config.yaml
n_layer: 9
d_model: 256
n_head: 4
n_kv_head: 4
head_dim: 64
d_mlp: 832
vocab_size: 8192
activation: "swiglu"
norm: "rmsnorm"
norm_place: "pre"
norm_eps: 1e-06
positions: "rope"
rope_base: 10000.0
rope_fraction: 1.0
qk_norm: true
attn_scale: 0.147
bias: "none"
tie_embeddings: false
parallel_block: false
init: "uniform"
init_std_qkv: 0.0253
init_std_o: 0.0253
init_std_up: 0.0253
init_std_down: 0.014
optimizer: "adamw"
lr: 0.00238
lr_mult_o: 0.779
beta1: 0.9
beta2: 0.98
lr_head: 0.00495
warmup_steps: 527
schedule: "wsd"
decay_fraction: 0.841
decay_shape: "linear"
final_lr_fraction: 0.0
batch_tokens: 32768
seq_len: 256
doc_mask: true
train_tokens: 182800000
steps: 5579
dataset: "wikipedia_en"
Each number is 128 + 24 x the weight over its row's rms, rounded and kept within 0 to 255. Layers, rows and columns count from 0. Numbers have three digits each. The size before them is the row's rms in percent of the matrix's.

# gate: layer 2 MLP gate, 832x256, rms 0.0957, rows 433-499, columns 192-255
# up: layer 2 MLP up, 832x256, rms 0.0908, rows 433-499, columns 192-255
# down: layer 2 MLP down (transposed), 832x256, rms 0.0913, rows 433-498, columns 192-255
gate433 095:135155151085147157120113134109167135135164129144101162176094125151115168090103137151154117182108148155126159137104134093111125178152138088133154128123145157126123129131140131126094141170128113
up433 102:136123121083136127125122121104133147079156115148116138152109138183140163134153122119140128125123116099081115092099100088131146112103152161124133135151125149134102090150144121136131114124114089
down433 099:137099106116139142109160131136105135143155116112130145096140109167148147106089118090161090093114143125124115145128144144124149150123109101146146134128159106146161087112109092148154112137134116
gate434 099:169092136115146125128139094101120144140133135191098119145071136136140138119148152108139140085153102138111182160165146166151163083125147123122123138094148135132112117150081120168145136091120161
up434 100:152134109157143143105109140112170109125194142115208137168085102146148154106146179152115087072198110130097085161122110116116136093145153117104144130155118117160145119074123114094119095146148063
down434 101:091094110159157117114149173125120122137119057124114125115118133090134125158109138149110103149069133104172087095124134096104086109147076117148107090143092142108146134140160130093126134122159130
gate435 105:090097146136178123149066138101129107124105142138159113140101141117176141075101132127122141177133137151151198130155158129154082123109117053126128140122109115110131138120114137119102161140113099
up435 101:170150136120114101102145130111131098153099138129066137133081118145118107119136134110143149095140095188109147133130103134123121098135147127146140102121132101119088117137134135148113161136084089
down435 101:129109121171168153150101123103164095145126142122183130175132156079126148130111156147102154123142126089130132151155168140112109162100106081123108117118119130113118104151121090106093130102131111
gate436 090:123175144105175104118142123116143129114149112121137156098153104164130107176130132147166116132117123114128141176114084135123124121125153116133129155164116128114147117144121151137163134129162123
up436 099:087138105136101159126123091114115169128139130114120105119099164146161082087170113139140114137122079119143114150151134135151153067102148160110101114123164167142140133143134121122136135110102130
down436 096:125146140130147124131152157164110110128131116127152161132109156138078104127101116090152140152143111143145140101183154169106117119111136123135119120132106124150093168104149116097166087084128124
gate437 105:125126112121129077148140089126119118119138137161107081099076131119146112093120078096156126153117083128109124167134079159162091124113121153139141147098110137109142107139123090130133172105103153
up437 101:090186164111122147086119114102154150154099103111139159144136173088120129145147152161121098136141158097141131174108116104145095135126141132170136095173140124132091165131153143125111110116167116
down437 105:128142120117118087146150130105129120151128102120157090128108126144108159136126139142153150128158126111119099114122133136094155122139075142138131095148178131122110132161100092093148108102122158
gate438 095:113132159087094135124119153130148108162114087133118123144149118192120094136144085112096105158140137133157179136151116145101154099127140129155124160146135157161145111214128139124149136159128192
up438 097:098116104152135168167097085113129115126088112088147092121127125101118135126150122081112137167149104138129120176146176123138119163154156125121164130095142139147151125159147141136134105101130115
down438 096:092122137136115152141135116127131155150097167115118148150131146136144092100112129175143130118138094171090141162158091101108168126139138151139156113145116159167126099139135125149091084145122069
gate439 105:119127169099177117144117160163103178126103119174145138130097080095144138089088124104134099149155122126151125108114101100111139106129130116094140163164145157123113140112110177147083125125136163
up439 104:139109103143110099103081118107150143178140151105153078136092098122133113106153138134128134143082095121116104149153105126127097141122102135134143136138101113129116050145155108104131089117108124
down439 101:107147120122100094153123144138100118150110130120132092158110148107135100116122130106113108123066114105170120138151108094161143115125131093087145191144126159134097091084169123102116086118102111
gate440 093:106165145142160128111104113129136133110116138141134087137070114101130129137130131157121124124103100159147124146176120086133095126119172153107129135140154107126098075123172152170134192143102090
up440 089:128156162135125149133132101132146102122119109120099131126121140106094125164135128163171107086137084156136087180099132138103085134105175143110129086126145082174146093130180119139123141168153111
down440 090:166130144116116150112090133147131112117086137102141175110142095123133159139134155111155167118148111171113138167119143119132091131135106120119143092093106164174134097107133158112088116132158146
gate441 094:139104117122125146170125171110122135098154084156149155102147128115138148154106101127146131147158144116137117114131127139131123120139124122141110136128098147165156126112180128158107121156144119
up441 096:115117179113135141122095141153172113156111121137131136101135098109134139134155117131112081154129162112159126151139121105122109145135151105148131091163140100136133109107126097138153139177097129
down441 095:117150140140175122131077130139106173135102184163112108173095042145146096141185139109128108102132112114144122132118140121160132107142129147134120106098132132115134119123142144113174136157128150
gate442 105:137148161105137115140107131160125114123152082113145112145132110136138141132118133077105142105122122158167147126127130083172093131142125101127185193149130142156090122113138134129114072085177113
up442 102:165126137142151084128170112124139114135091110149167112125200125152102116132119117125143100121112177125111091133118135109145150120147118125133107111101105120134136135114118151137142131119183120
down442 101:134121136152094133097159110112121141118126148126105118123144143162146158146109139181109162085079104103082078143168125162127162132144099143120098129110112122132077102123100149130097116147156115
gate443 121:145155148147122137082079151125133155136091138120153148124144122116130123110124120121121082086129110130146176132135091115121117111108125127147166159150152169174073112094124142125161078120165109
up443 107:153150139129157121138134103162097091141116116135156098133173133129121122111157142081128135082121131086154106173150110151124140140149121128123151108099095158128103112111114165112112124117136128
down443 104:156150121102129139160129155111126094142108129109139169166142148147150102095103092126076140141108151086097146146154129119083143086113150117132101092155088154127117140133111164091133118155133138
gate444 102:122151167124121102087112158147119110149154088119110108114145131100100138103128105090126172183143111143166138122091109158089143143080125122125127185088069173157131103150112121098096135113127156
up444 103:126137109139170080126145123116103147104126115166162112096137115158120153085129120075125091099122155127140114107136123121169120150183113104093210114092104159138116122101121188094115111149157130
down444 102:164127121110138117123142134098128117153143138169132125117158176105142119114104115137113129141068114115106153115151122100101133118115123094121157135094124118124107143143180147148119124194112079
gate445 093:145154118111130163082158141123086121142142133111122131155132113117152159142137145156134140083137129109117142132118148079148153119143137136078135143113124112146120086106143106110133122114086143
up445 095:174131164150094113090109112130115127136157110088178151141151109133123131139144136124092165125110110099156101109133130110147150129117113097155099131179178129157158092112160134157122105155127113
down445 090:140127128145149129190140162133096165093145144156109135110150099137123138141130143129147188104107129116139117146146191135128161111141110151091079126141101124106149145152143090137131168116127186
gate446 095:141172125172143140096154116108137097096154111142167151124166163127131092126140142114098098115101118143123161128144154133104135104178183111178154128173109134115104095116099099143126127145112129
up446 100:137101093150058145140115102149133141136102081127125125160124137154155095168143092119112133151103149107149113165141121120132139140096160162164093122148153151144124127149141126138099127102160139
down446 098:196127150133144114130154102123171135163120130112162100138135141134138135125080129117110114145136137113153109116090174152091147116129158146103126148113152084135113163121113092102146100173109132
gate447 097:104175110097156106061152133153159146116145157106105154126147123119147089149142126164122128109095146127122146136149124094135107166154136122121118147135082109104127117134149151129145123138147146
up447 098:126128100107139159127124139136134144098100102116130102138134118139125121124086130148124142164109184132148108118142086143123114134093165154125113126103160121086134135161124103120097139153080107
down447 097:087135155143106151109096149129135138130131098130147128128123119104139118186157165102106133123118110146079160119129132155121155138153115134137112133128136173110111104121113122103154123126158159
gate448 094:120100102145096129149152158160085131131133160146129124117127145125132113176176153107125147111140132122110093138121169171161130107107135095121100148126148093131139163146132110180133134117080129
up448 096:091174117121159093139167107114112095135116134105094150104110126142106137109135128135147116098175129135148126145145111162111152121123158199126138129130142174095155167133134091139128169134137156
down448 094:129116146135114133095135102128094128158098106114078142148192154148129111138104152140131096131150141157117199123147092080129135131142136143094138166161109137128143161142120151115151140186135113
gate449 110:113195105102159114169127144110080137112126091143148117105074111121122137116115139130119132104123114135088116135107064138182115128161129158160155120121139158119108114102154125106080117188137141
up449 102:111152135153151090134149072120158050140146170111133145139100117176133132171138109142161123090115144161132099152140102135110091105131117112170101153076144115116152116163119137157131154143103141
down449 101:120131114113171094158150114128136137120090097138162120146120146159101149085135125101116113139211150152152128130151132154133112109129137152150141125170121133165118150141135137116154094156142125
gate450 100:127123133099131141093121143111183142136104063117091120145089138109122162132148182136140142127105144121134149143097147106164109169153132129150102149137128171126115143148123110115105155124112111
up450 104:114130148123126133112147167135093095089127124110107136179103090107161113155151131141121108117111136089127110092116106133083114133133134130143142144132093133191127102124167178154123121122167122
down450 103:171112100132157129103113154111120094141139123149118105132080141149110151122107144171108130127068163091150096154124123114146121138094156113129130143117117123144092123124134184087150165115124095
gate451 098:138106131160135101132154121155128136075087109154120135107086105118146100141107107116129141155132152156084110085161153160126128130123106111118117122147096111134142116101109148145154157065079115
up451 102:132141092099100151103112141100116165102173089141123135123114131106081143145160150121110128151129149150135138087169084114140138176153169168096120143139116153100147160109169135144118140128139134
down451 101:123156138104132080122115123138118144129123116092114093130107138119151143103100122134131130104188093086150116128143137191120136117150094142097088106132144106140120089157147103086159118101127116
gate452 093:116134110125094144151074166123088141108095096142118104131135132087134130096082092136156069144160141138167104108094115120112131156119167141120097126171108178188125121107134094081141099124133134
up452 100:130141109151139155107142114143117156158126123141098133137092114158125159143130150127118090098120163127163134127119150093147140088136128154132146130089124159145137092164088139120114084064130165
down452 098:161145174122122142105115150141088108142131119133123148079132070102174148163146130115096156150175107115145140101120132135106137139149090112124102101148125120120137073124102119133119145163130135
gate453 100:079116165163118126200130120100087104115105126145147165119130144103115153117102105093129164138132160100152096090106121126144159159169156128163102142169161115124128112142093184139110118140154131
up453 101:102114164102081078119090134142123089121062108111150145104094140151091123141157133118094183135136141129125120138158089175102159090149142160135111127105081140140140135097109115095164117157163078
down453 102:113132092128121145099109113120160132124141137141143123144107140138137123139140132129081119120050126136098126155112141130135118069097155094164122141131187161135113106126166154174109108115131096
gate454 098:105111178140110117104120147110164103130126126074118197130133115159139092105079127107154148131108164148165128092111151140093137120132124133133140166151145140159132084141066134140161081128147111
up454 101:140135127091086154102108152128109166124129128144118113132157115144137149151113139156111133133137112132085152113118101080098068165145085099125097124154141131108150101143137118149123126146163127
down454 099:111120128112156096141126108126127135136085119148150076106122150166115150145072150105148130108130136124142154155140155110142121178115114111141089155095137109154144135110103112119114143116114122
gate455 099:127120118082113134123138144109149133128088104141107128131143126085132090136145097115127139163148142132107138128109116110125122173125161119131138115146136124135132134141125107136116125144168149
up455 100:094136146113115147128175135114108110124122103122174133136135140116078117146135134144124134109103172120137066104174116101133131130153151137143152133138137122150106084152117106125145087147134098
down455 101:105102150145140150102083113142154157144090117132117094151138135110139097141134116150133108142000152153134168164080170128085129135170117131207139095166128109152126141151100148113147091105145136
gate456 101:124129146161119142077137082114168133105150139111171120115132121156139129124100081150122094131110095127169149170140122128123087148142172117132143142138136144120120154132150142175127119098141105
up456 101:084139121090121117154127122115142148125165057124126111121139114146140121120078158128117086116113168117125146112113114108152138105116125160156150110143120148145155112166165144134110107185152124
down456 101:097088107133158145132108123119100137107107135073145105131114107160152127142099133126162097133175102170116170182126153139155136153168124112172140077149141130122135156132164115138118128073091126
gate457 099:134120108111110093119094071136119129127131119153152112099116122120143157093122134097116129136112063135116120083120085136153113154133134139115082125095116108120120113127159145085101158111123119
up457 098:126112128115118132123151169137113114132135137129105135135124126137147133138140099110134147141105124130152108114114158144077142155077151091146118128111098136169112133171092151186173149112080184
down457 101:126103156146118153146161161078133111125150096112117128154121142124138149145118125124123129135100172117149151153123160124122170128104090108128138169158114123174115149143140128160110122130133118
gate458 100:107162159158093122115139109132154113168127091134174110129128138145116103126103164099159162122125079108123120110148118101122128094132125146127110144139114119145109167134127096114110112114158124
up458 106:084112121144126111126114143182115154119159131124168142108155113105140135149137056163145117142147075111138137104121134172129123140151168130131118103134108145133092158160125123106126146121132089
down458 104:129131141163167175151068143162106150124122136116105142093110114118158137132126095141136132115140108129113112150114122112135148090145136144137123113102151113115117118101083146127103153167115114
gate459 100:108138141124124106119104140131116170098132143142144153124160117149113103159163136125074129147132137103180179134140126103139149119142131173167151115135127136121129139095182131080122102157155155
up459 101:139171121164113119104099156111107154112090102099136137098113173129142130110090159135136131151158110180137112151134134130154150142119122146124096135087157165114107150136108110167111138095101138
down459 099:096131146143134125104110094146137108128136139123114095161108115173148099180144120139133113145016117131124127115132113132087110178139170123103145120134152101104137112163130139219124112104109153
gate460 108:095120127124149070151128160122125174114153145112132107115126114102119191125162168157138141084121134123141121093122106152097129146118098176158173141087120138149104125118130121111114113183132123
up460 104:144152108114118100123128128141121124140165118124110130165157106119147162127122159147123177130173111111142140127108106100122165123121076102102147123148158138157138087129146131151108108106126117
down460 104:139139117130125133129149119133132109126148112145128143106120164124117140102106113127104145125214119099154149126154134145116122114111110129110141140089166164170106145160137100121086168113110136
gate461 097:129111099108142115125111142117087143107123122206137092122139146100092137111150106154156106071132127097130117167094145109153144125146138144121105145130118108147138143096126136147117177110121162
up461 094:102083142125107140147141129137142128109153086143149145144120120156116158168116120125138151154125138111121134115132111099129159099123140112123154094160109123172122142149115114165085087108123150
down461 096:136115111108129096095156123140138144148176121163154154117133095123113127118106119161138104111164148088085096088093131144085122106102108137093113118114167163130129143126114120102116106094102136
gate462 099:160162105128155152102108118165121127160137161047146123093076132121116099132118130092125127098116136142168095123125115137135116110126082133104150178118078119107092132143157135123174125119137128
up462 099:133113099113083086140133123138103150140098150141134137101125100089106118131162112138159137122150146144145185132145142130160095140143110131157116128100134095183112072144090133156114084108113118
down462 104:104106117125128105179086137109188146125162157101158147129157077145140115143118110153124150140143129130093142136144136100103140119169132122174164101117131119114133083137093145126115086138118096
gate463 102:110126138110115100129125139141117177136124124114096169116109134095145099142132108126105111118098109143168155113116128154112142142141151105121120182116071145138070124143144137121180169135155110
up463 104:152097087108133084122117136171157099125105097122137140120139137090106119163154169124111164150138138135108141149146129152164115142165130132150167109126154124121135126121106173127150071080157092
down463 104:155142116091109134150143103158099162111138129064112120125100141183116119193135107111161120118173107112138134113070129144147156161117090156169140140147118115124096151144129136187125123105148093
gate464 098:109115150118119108163104099120124132123092094175148130155132106126119170101142142099146162096155136120135129138164148130139148119147142124117107145134133104171167125151155140160171105201096145
up464 100:153118089118102146106102149110126126131103110137159164149176144098107092136137127086135140133145131130176134124133116124113151111107129142144108147091071140125146154113102166113129145086160108
down464 103:098108141117123080118152122114120061107097133178134100149117130182147115115096158107195102123240181094127114126106118120158120093145110138079120181136141097173139153130120144121121128126125117
gate465 095:133086104126132145138110135091098149132175136107143135125107123131118139103111125130116130141106085162075113112111116152142118143132126129122147150123170115140147137140126124105098156144089130
up465 099:085191126127124108125159150117116146154127067159133152132126184144126141115114175103083152108126130118151102124100129116139120168136152140117148139136117128092138096175124101136124119104151096
down465 100:144150123141116137136103101154139135152118146114179138150138141135120101138109130111098158128135135093129071108164144133124148134165169123088140138126115077146141144160083098126133206164158115
gate466 093:180186116132122118087136120123156106113126155141171106110095102139104154094120102130117080113146139168131094085124103133120160098105149112124131140131126122139125148153107135144170178142140143
up466 095:103134137136108151114133140121111174161142147104111118114148131134156120117171064131145105121144127125099134141097120155123108135114082131144097110115147134082129164157123084170185172155144161
down466 096:073096111108122150102119140089147114140127092138135167135168118105082093123152133137106129122155131153151145149135136145118123118125110097140163118141136104138103088128105134156128127157132113
gate467 103:137090124120108130152147180176106150169115119152110136118121151121130136155119120123119078133105098114147078135127094109123110123153109104125090154190050163153163129123136140139113162133107110
up467 106:105098117168128116186117098157143144107095124178157143122096140141130127131185109147117094078136180129133135163147134125113110097131136129119127128109121101129132137126104075116138176123124148
down467 105:099113140140126136168129109105152093096123093099135163110112163124142074133131142145111135126123166119112118117084144113162138131124138122137147156100110105108148166135154098190136139126167103
gate468 089:090134121127108161128173134135143183126168118176094123138135150121108136154090156136111123111139147129071126121103102119102080155166137128112161137148129133122130090119093177113159146113123118
up468 090:094181155109159141139142149147107154114161108146146158106109112136099129148116094076146100139124128134120117123155108131147101163129139164106152130119137124122129084116096120156113152117139079
down468 089:102122125153097175128158181118129153122111112137156116094150185088107115145072154143138112137145181125079123155117136109103114148150123144106136117125138126132141084073130142116132159157118152
gate469 102:117156155157121104106110137142080168095123175146121134092116129127134115073082083081098102178104116161127155131088098138117097142156137130141130128129119105102122135124126149178149134120103143
up469 105:167145119138102159126143115144168127106147138093140125149074135141135158142130142162105113110143108093159154106117154151182140103136094117153115083162150057127148142090159130177138141128130095
down469 104:125143140117127115178102109107123136097091099113120166121093154158120163164118118092147116128113147147118181116103132158175103100076141159186110104141147111156153119115115129131123112132131133
gate470 095:082107143097127141136112113120121146177122115147136127132153163113101112130134152097085127099109111128129096175124119088111114129111125144111114166077108162091170101128157176116123129129111083
up470 091:152104112131126083100145136157101114129104113121117101145108137106139090126150131117109155160103145097106111143089142164102126150133112121136123131123118147183082133162128144126107122109147125
down470 094:107122106098126105098124141137098090121101137132119143131113135135123116167095135133112106159115126107106117098119113190150111128114105116143118145132164174155125109176119140134090069125162097
gate471 113:128123141141130123138142135133115111112132103138128129145114115056152165113123104102109119179094118127126106160148129100111104166157169129092090136131170148161125126091099187100089155105120075
up471 099:130096104151121147132114136116139104130127138100083113098131137150136116121097148103169151135181115170129154096119170172121155114114118120110170133142089158123123157125107123114148118119102123
down471 105:158167115104178079102139127128121157115122107129111135132132102113178114120169155109151142134032157132095173128146116128126159115113124150113121139174098122111112126127132111130110157138131183
gate472 104:155118080144119121122099093111144168123155142143106164086111102104099126086073098112140142150135107134133154098137133129119117165127122077127162139135148131126116133140124145117152109094108122
up472 107:117095120122106136132119148114139136129123079116135128139143139107070140122095139135108121136139176151121153149136107114146130150137152143122142134142146118088149102147147082073136075124146128
down472 106:106131143134124146178145165124126147174169103122151130125132129106184151165109143120123115137151081134098129155120113142119135125066101099121079140102098126177134163155133142154122140114119135
gate473 093:127127118121160121115155145144116147126135094123162137143125084117184114088075168115126134137127114160118124123141118129100109130152126166128097119122123140112111080093124123080147158118120071
up473 096:143106106132172143069107105073127089124136130083151133156121124125136167126105181161172133098145095129170139128106134095153146116102132129079145123115123116152122136142139156131136147152141201
down473 096:126158106142116129133115075081092133188094134121132176128146127113160132120125124144147126130171099124111099136124128117138123154116120102148105129104135113151098166126103142141146152119130179
gate474 103:124191137145136134114116153114113139141127098125132139161154113094139158084091157127109131133138138151160179161131157150114132097124101129099136161149139151149134074149116084121164097159121140
up474 100:127119117146130135148134151153167129127169129099101096152118114144138109151106115119187115137140125154138133108172194126139147113083115081119118134132082130075123161141137131139118107103086143
down474 099:135085160143121157068110120099135092077122137128118098149130148135124138152218152111108113157127085125140129155112178140131143173124136164184138118161113094098150125139124143115139113163105125
gate475 098:118154143124097153116169156106097147075130107123143133134133104119114125131108150113122136101141161070102109110130121158140157073098101146127155141115136113114087105124156077094120155113104103
up475 095:108142152116097171148126112119106140152134136087108149131132139104160149140133084147113152150134137135125102127114142145083106153137131141144095163108150160188106144197119130146095191157102139
down475 098:126139132152102138111147121121118155108113110070140111107110122170081131155156129131145121094006139112135129151126106149142149122114129141126125112143132148112148155144142108200116123141169136
gate476 095:086120138135103133119094167176145119125138173077184151152111101153110121158103147152123106158151132156130136150132114085135112087148107100085154155184161126148073097108107098147135150153107143
up476 098:124091108138120156137103112144140126120113104159135107151143115136134154152102141117107089124105147141086111130186138067168095151147136117150155153140118077141094127079132170116112106079120134
down476 098:133117127137115074104120130146097132110150131123163146140112118163112115184118134171172108111220125138097068110146134137114109102132139105162140146118124141117159104112121141160120112109118109
gate477 098:088138123116170103132120126130132127158125126119127171108114148141132110131121139134104144132139160153108152137144123100129101102152124144150171129129140140138153151117125102158150123109155139
up477 098:102123126104112111168149192118140125112133132123083086098194135107142122173133119182157112138128123119127102104106134106102117100148144135102120125172133131147130132155145128097099099163108149
down477 098:133130127144134133157155081135139134120132147106134119144092172123134135069138136115123096136114137092125142078164138089130177145142111102143103101139138143104118156141127122113162155114135081
gate478 094:113129123105134154137143134134144160126112060161112144089107132144130086130110117142117150148097158106100087110130083115111070165147129117118128150086143108124101116156116146121113142144138085
up478 096:140116128134103052098120132154107157115120177146164164129125129136127083107132132115128092128171134088127165133128142119147114141140137082141123094120118106140127132116149078110112143145114135
down478 098:150123150145123127168169118125117096123125096124137100130129084148161154128140119112147118118193136084137124053158128152110126120094164146122157119120156112104150143176156122087087115139087111
gate479 097:156132149102142122135122091128140139109135109130096124149094106154149108103122142169121126098121129126150152116115134209174122097164104128108137149126143159170109115109120124150160135087136134
up479 099:125135120130124132118166178107099141144141128141113147100111186154133161110139143121137152105151162151099111154102124137144133137108144118121124148091118158128140162135084142134096134137081124
down479 099:150096141128115159119118126137164091134142123098155150166141119151145160139131110102111131149174123137143117125080150124122141119118109127178058115120110122123120146086142121135145157159148130
gate480 104:154137160117142091118102119133100106119128136134174163151191122154113141083099152146134130123140139097159172142120129177109170130129106118164137146120148135134126173119124092137135132123147128
up480 108:112123164127122110182137172080114136113080135116118091116135102133116118109133148079091174133136126087106118130118126140180132114145116084104112128157101151100112076128103108100143103120095147
down480 106:147093104118150104143171106120127158105149139131147157120152159161141123157116143151146153129065121127130135097132145105126097108152089142158090106103161086129140176138117182146104116076140088
gate481 099:135153104101116138141075116114156135090152189146124144123154122118145127157158153150117142110125087139163164141121131140139117125100140100132123093107146094135180097126140087110106096077126142
up481 101:167140119168103124114146117138126112135073129141147114097165130109113148151126152091136096144118157111168123084130178100143143111133116181141092151068162113130101131138151146159153169102143138
down481 101:115124118151180132121200137139112143140153146142124107114113128150093152127128132123126122105192126167100130120118105134176113112172134136111081112141110159115139104123164103135090116165110134
gate482 108:184117114136125144120111129140078114078114100160108136099091131158109098124106142096143134110114089121116136121166101090160132126142114125143096109161120133121137114083132100108118128145159095
up482 108:144117097106138130109124132117099090147118136160128157173147115135136103123142125113124115114122128128086115116124105135159105144119095157133149128094122085116107108106183144096100103118147113
down482 109:153115125161126115137105113123138135119110075131124098127134140104108145159108111108125115132058162132121116138115077162134191114108088087169133091116170089148189107081085118136126131101139119
gate483 093:105088129168160076148143157144163128108123119158111141138060104086123133115146128151123122123139168111146149106155106147128123121155123171137153131134102126175093107136111123142100119163130093
up483 096:141118138095113110085127107168121101136132151149178150155145150157138141117119128051114113128069163141149089106106142122105118113110132121150097128137129108099128134137108117139105169098116142
down483 098:110111133126141109152102139150117121135123149099106128137079145132181150118118104090136123105019138116152108162138172109149099123116124160215104105125137154118117113133104098142134152115127131
gate484 098:156152140142113133080072126142096111170103128129130081075143104096155157121148119120074108114146124178125145129135132115076147085116164158112154113112099134058138119157126128135109130129118153
up484 092:165101113117144100173118100137136130136140167141126134147090155120117117111142137140171141101158110153125160143179183159116142138117143125129124123070172122122110151158096149152156117126075128
down484 097:148070129140163126087117131128137150142145121141133115144104157141117097134119163130132129147180147149120161069147121094136136126109114118162123106137174133105139130130119131165107127131160110
gate485 098:112129128130135123092130139131109089163089160083106126131108113106180128115161167106083121151182149137129135104107113164141077122099132146117155173126162160139148107136114127065139102116143123
up485 095:111119124114152118129146120101141122112140122091116155076153125132116113100118141165107132160134137176169167145097094086162135107131118116124137111136109146137129148137117098117163143130110120
down485 093:096136121076158113141161130098088120119173109049117123127096151165130142132156115140142132091125129139096150133122124117141113080114127096133115129120152123124123145133093129094166105121131146
gate486 093:131142071153132164141115132117113077130168133197125115125139124140163130090127133124142178124136148102151175139144074201127134117165157088133116133092102158117100112143136165110124147170102132
up486 094:117134147128170121175131133125140104147107163117144136173106142148145141107130128117108093128134134124121128119143142122119141078136128111130103121187117123119115128119109129126162154099133123
down486 097:097156142133123097113149104139079132105150115118135123102109128133163158146089112107122120136016147106121152104128122131118112132126121166158110168092175118128137099143086108089161128159109135
gate487 097:100145118125131149139176134144144170128127117144111134108144155142166080158146121120128125084132091099145110153104085125114158099125164163098109149132123119171142169134109090148144150146122153
up487 094:134113145151128128138162107137144137124124087151111124136168103121186096149157103141139102152177084107139130136109142122147149119147142132116154100119109105146140156126124110126114145151167160
down487 096:110104136152144139129167132147144093104163124120116144157146146108137128080087110103149110154179100117110130126096158133156119119099153097089144100119149153124118164102138116127120090151143101
gate488 112:131143140150132163135140173137142129151105115140132124150133147117137145070160159172106150135104119151137121124131068123107139119122131163116116130160148158147112113151147138112100100200119145
up488 108:150086133141128116104156144118115091168090133139107098131102089156114133096144170139146128137125150106153076117114110131142121172154112161146160142170197110121141096142124126140149124127106118
down488 107:150174116133145125124113139117094150161122105138133134092116155134126146142101133128119111103117128151133123154147118109124135117132152103216135117152099156164119088131141102111127112136140105
gate489 097:111088142083126121153157161141148119165118134142086118137118148099175122124141139133110099104126133153118102099164112088142129163125084129142107126121131132132104130081144137140113118098110123
up489 095:126101119123119139116165092107085135161175168121131110099159144111133170068123129126130128129134140139105135100140165187142117163144101115135126130076121126086134132136076101136133102113123131
down489 095:154147172143136112110112118097148098120103147109109102091142074128136151114113124147102100135204160107120165111118123120110137114143157162148146107172139123130147111073146110100121113126151166
gate490 102:149103158134136127137164142152113073123092099145151115106135124175191116066121183136109135129148130115157159177102110100151142094151176126092145138127128141124095120105119114080115118117178107
up490 100:131147087122118105137130150136138128119095140111176167144127112156132160147149128125141160153143121162120163134137140119121115104147164094144125142125156123156141146127150123112080162148101154
down490 101:116120129135116105133127165167112144112157114160145126132156132133092131157178133144125130142125127150144141053098100128103131208114139107164123136126134128131132170125167137124136164143138162
gate491 100:069136152155168092146154156143084136185120102127169085115160133145111115128120139149127126169122104122124092108118147108146162136091136138099144141144109087111116093120101143128105117107125105
up491 101:116147121154104115111130145172115165109103120135115114113112119175115154146138131132147143142120135146131160111146097141118160135174146108144100112160118084140142106113161090142174154129140136
down491 100:113102136112162111124150143154139161100120117121132119126172151154118063128148129131137132182079149103120120123128125106138165099113159133157158131131147183137137115120108139131091132172134095
gate492 101:137120099133093116135135114150115130116115107152142120163117134107119141119145126124158138134148195119136187139125161132130119160156111130107111130100148073127153148139114151115144124105110103
up492 102:095136087098169165178107110137128166111115134140063111121105114080130136100143120159136102080143131130105120130125133126095088136129134126136151154156083106092138106124112151160089161146079149
down492 099:115127145089155095093127086091141103130154162167137152133120149142128115135081122145117103134140090158127101113067141114174113124161130141132136104143144136143166115176111138138145088120135123
gate493 101:132153139128129139095156143174116116097140126171154174125092129153147154100122175144124161090103131128099113146217123177127143124127154113130128127130127098118143112176111101127090159139113108
up493 117:111101146131130102144166136137128129130148154119112101139058116133094145141093136125111120107143130149123112136126149128157129130113134160098146114128118159108101149109108102130112119163101132
down493 109:116134109130137106106127126171142132113137135129111114108094153167089153119136126144152106110163135151146130123066130126122119132121121159136122158076114134112124105112135128130125095134157112
gate494 098:136164143170163123117117141121135139121133183137151137113131090148163143114123090145131167124131131122144144102150115088157108118085118128129118137144096102143129137119089148108137126128116147
up494 097:132122164152104197160141170114152138122122141145144141177125128123091137160115154143132181150140147126151132109129145130157124137139161147108134083141148127116160115109155101123166139141089151
down494 100:140133141113121088150111092121112109143118135159126142129140160097136155100146127139146170127149160154118152137147128102167127113124144132178128127112147149137126079100167092151145141132132116
gate495 097:136153066152141120154137123093148108090099130100103146179089130139146120119118135146128120144121143109131134106098124169122106111141099119132074132136141141148174196111143088164122113154103132
up495 093:125074123108153096169166180097101100147151127142120088116107112110110161155154126151203108131151153117113114137141101137140122076115112083121109137126145080147198141102136116140140168116148116
down495 101:160138143175129164128115147139088124105135084152167144102160205095112127134152129141128169142095144103141114136131094109100110134151132141154133122159137138107117110134140139136129146114109108
gate496 097:111094177153171124157116121111152140117138113122116111111125136111114121137117153164116137163134111139151169097116070094157117140051132126091164146152154141144133140083129154154125137150131129
up496 088:131108183115162155140130103121161137140166098114069107119157095195083102129163114172205144167165089145143158107118109089142114153095143101100133103125149138136154119099118123139118107104167154
down496 093:148132161133121141121129121116153141141119130124126083129095154156105106144148124145164143165186078119162119127141127127095102155108101114126089095094104161130144101136119116151140136093114134
gate497 104:165118132150083115141104125122147125087141103137188133118117098128104141154116086116142129126105143101153120135112105145135130113124107141114116159113105115137125129105161128110085174119145113
up497 104:148161149133176130105083094170111123177127125135103130118150109134112116187116101123131147095136138157125158133138171140125109157119157161110151114105116109118136095121139095172125156102132102
down497 103:134143152175148150127113110125124158130148086142107134159154101159119114133151119094152116140166124163175191106129161155089176133157114129134117126128150168128107091103117111134131099094128127
gate498 101:136125157120145096158175132109123080127087098134120116066155102121107169132133116128120098119120160171120144103073155110130129165118112164132127163118169139156069180135133187163120152163120132
up498 101:102105131128114150127119164089118125111119170142156111122114105151149111146173147160122124116077148120156107110113148115136199123112155129159110161150139113134106100126105126118090158132094184
down498 101:171142106158144133126149126169121115143094130132133126127158117133111140086121123116130142129199151133172170129129083102146144094137160169068098109115135106113144112155108124114111147099134118
gate499 100:152138136114133126110174144128089147136167091122152104134093155127131175133104144112153184097137167159161070122134136173083145135131116122104128176080130147138125057131140170096133193138156123
up499 101:109145099172147128143149155170167159111142141157129161116138136151090146138140121138078099101106087140121124111096111121130134136145108133185137140154146118109118112135094083183124142119147142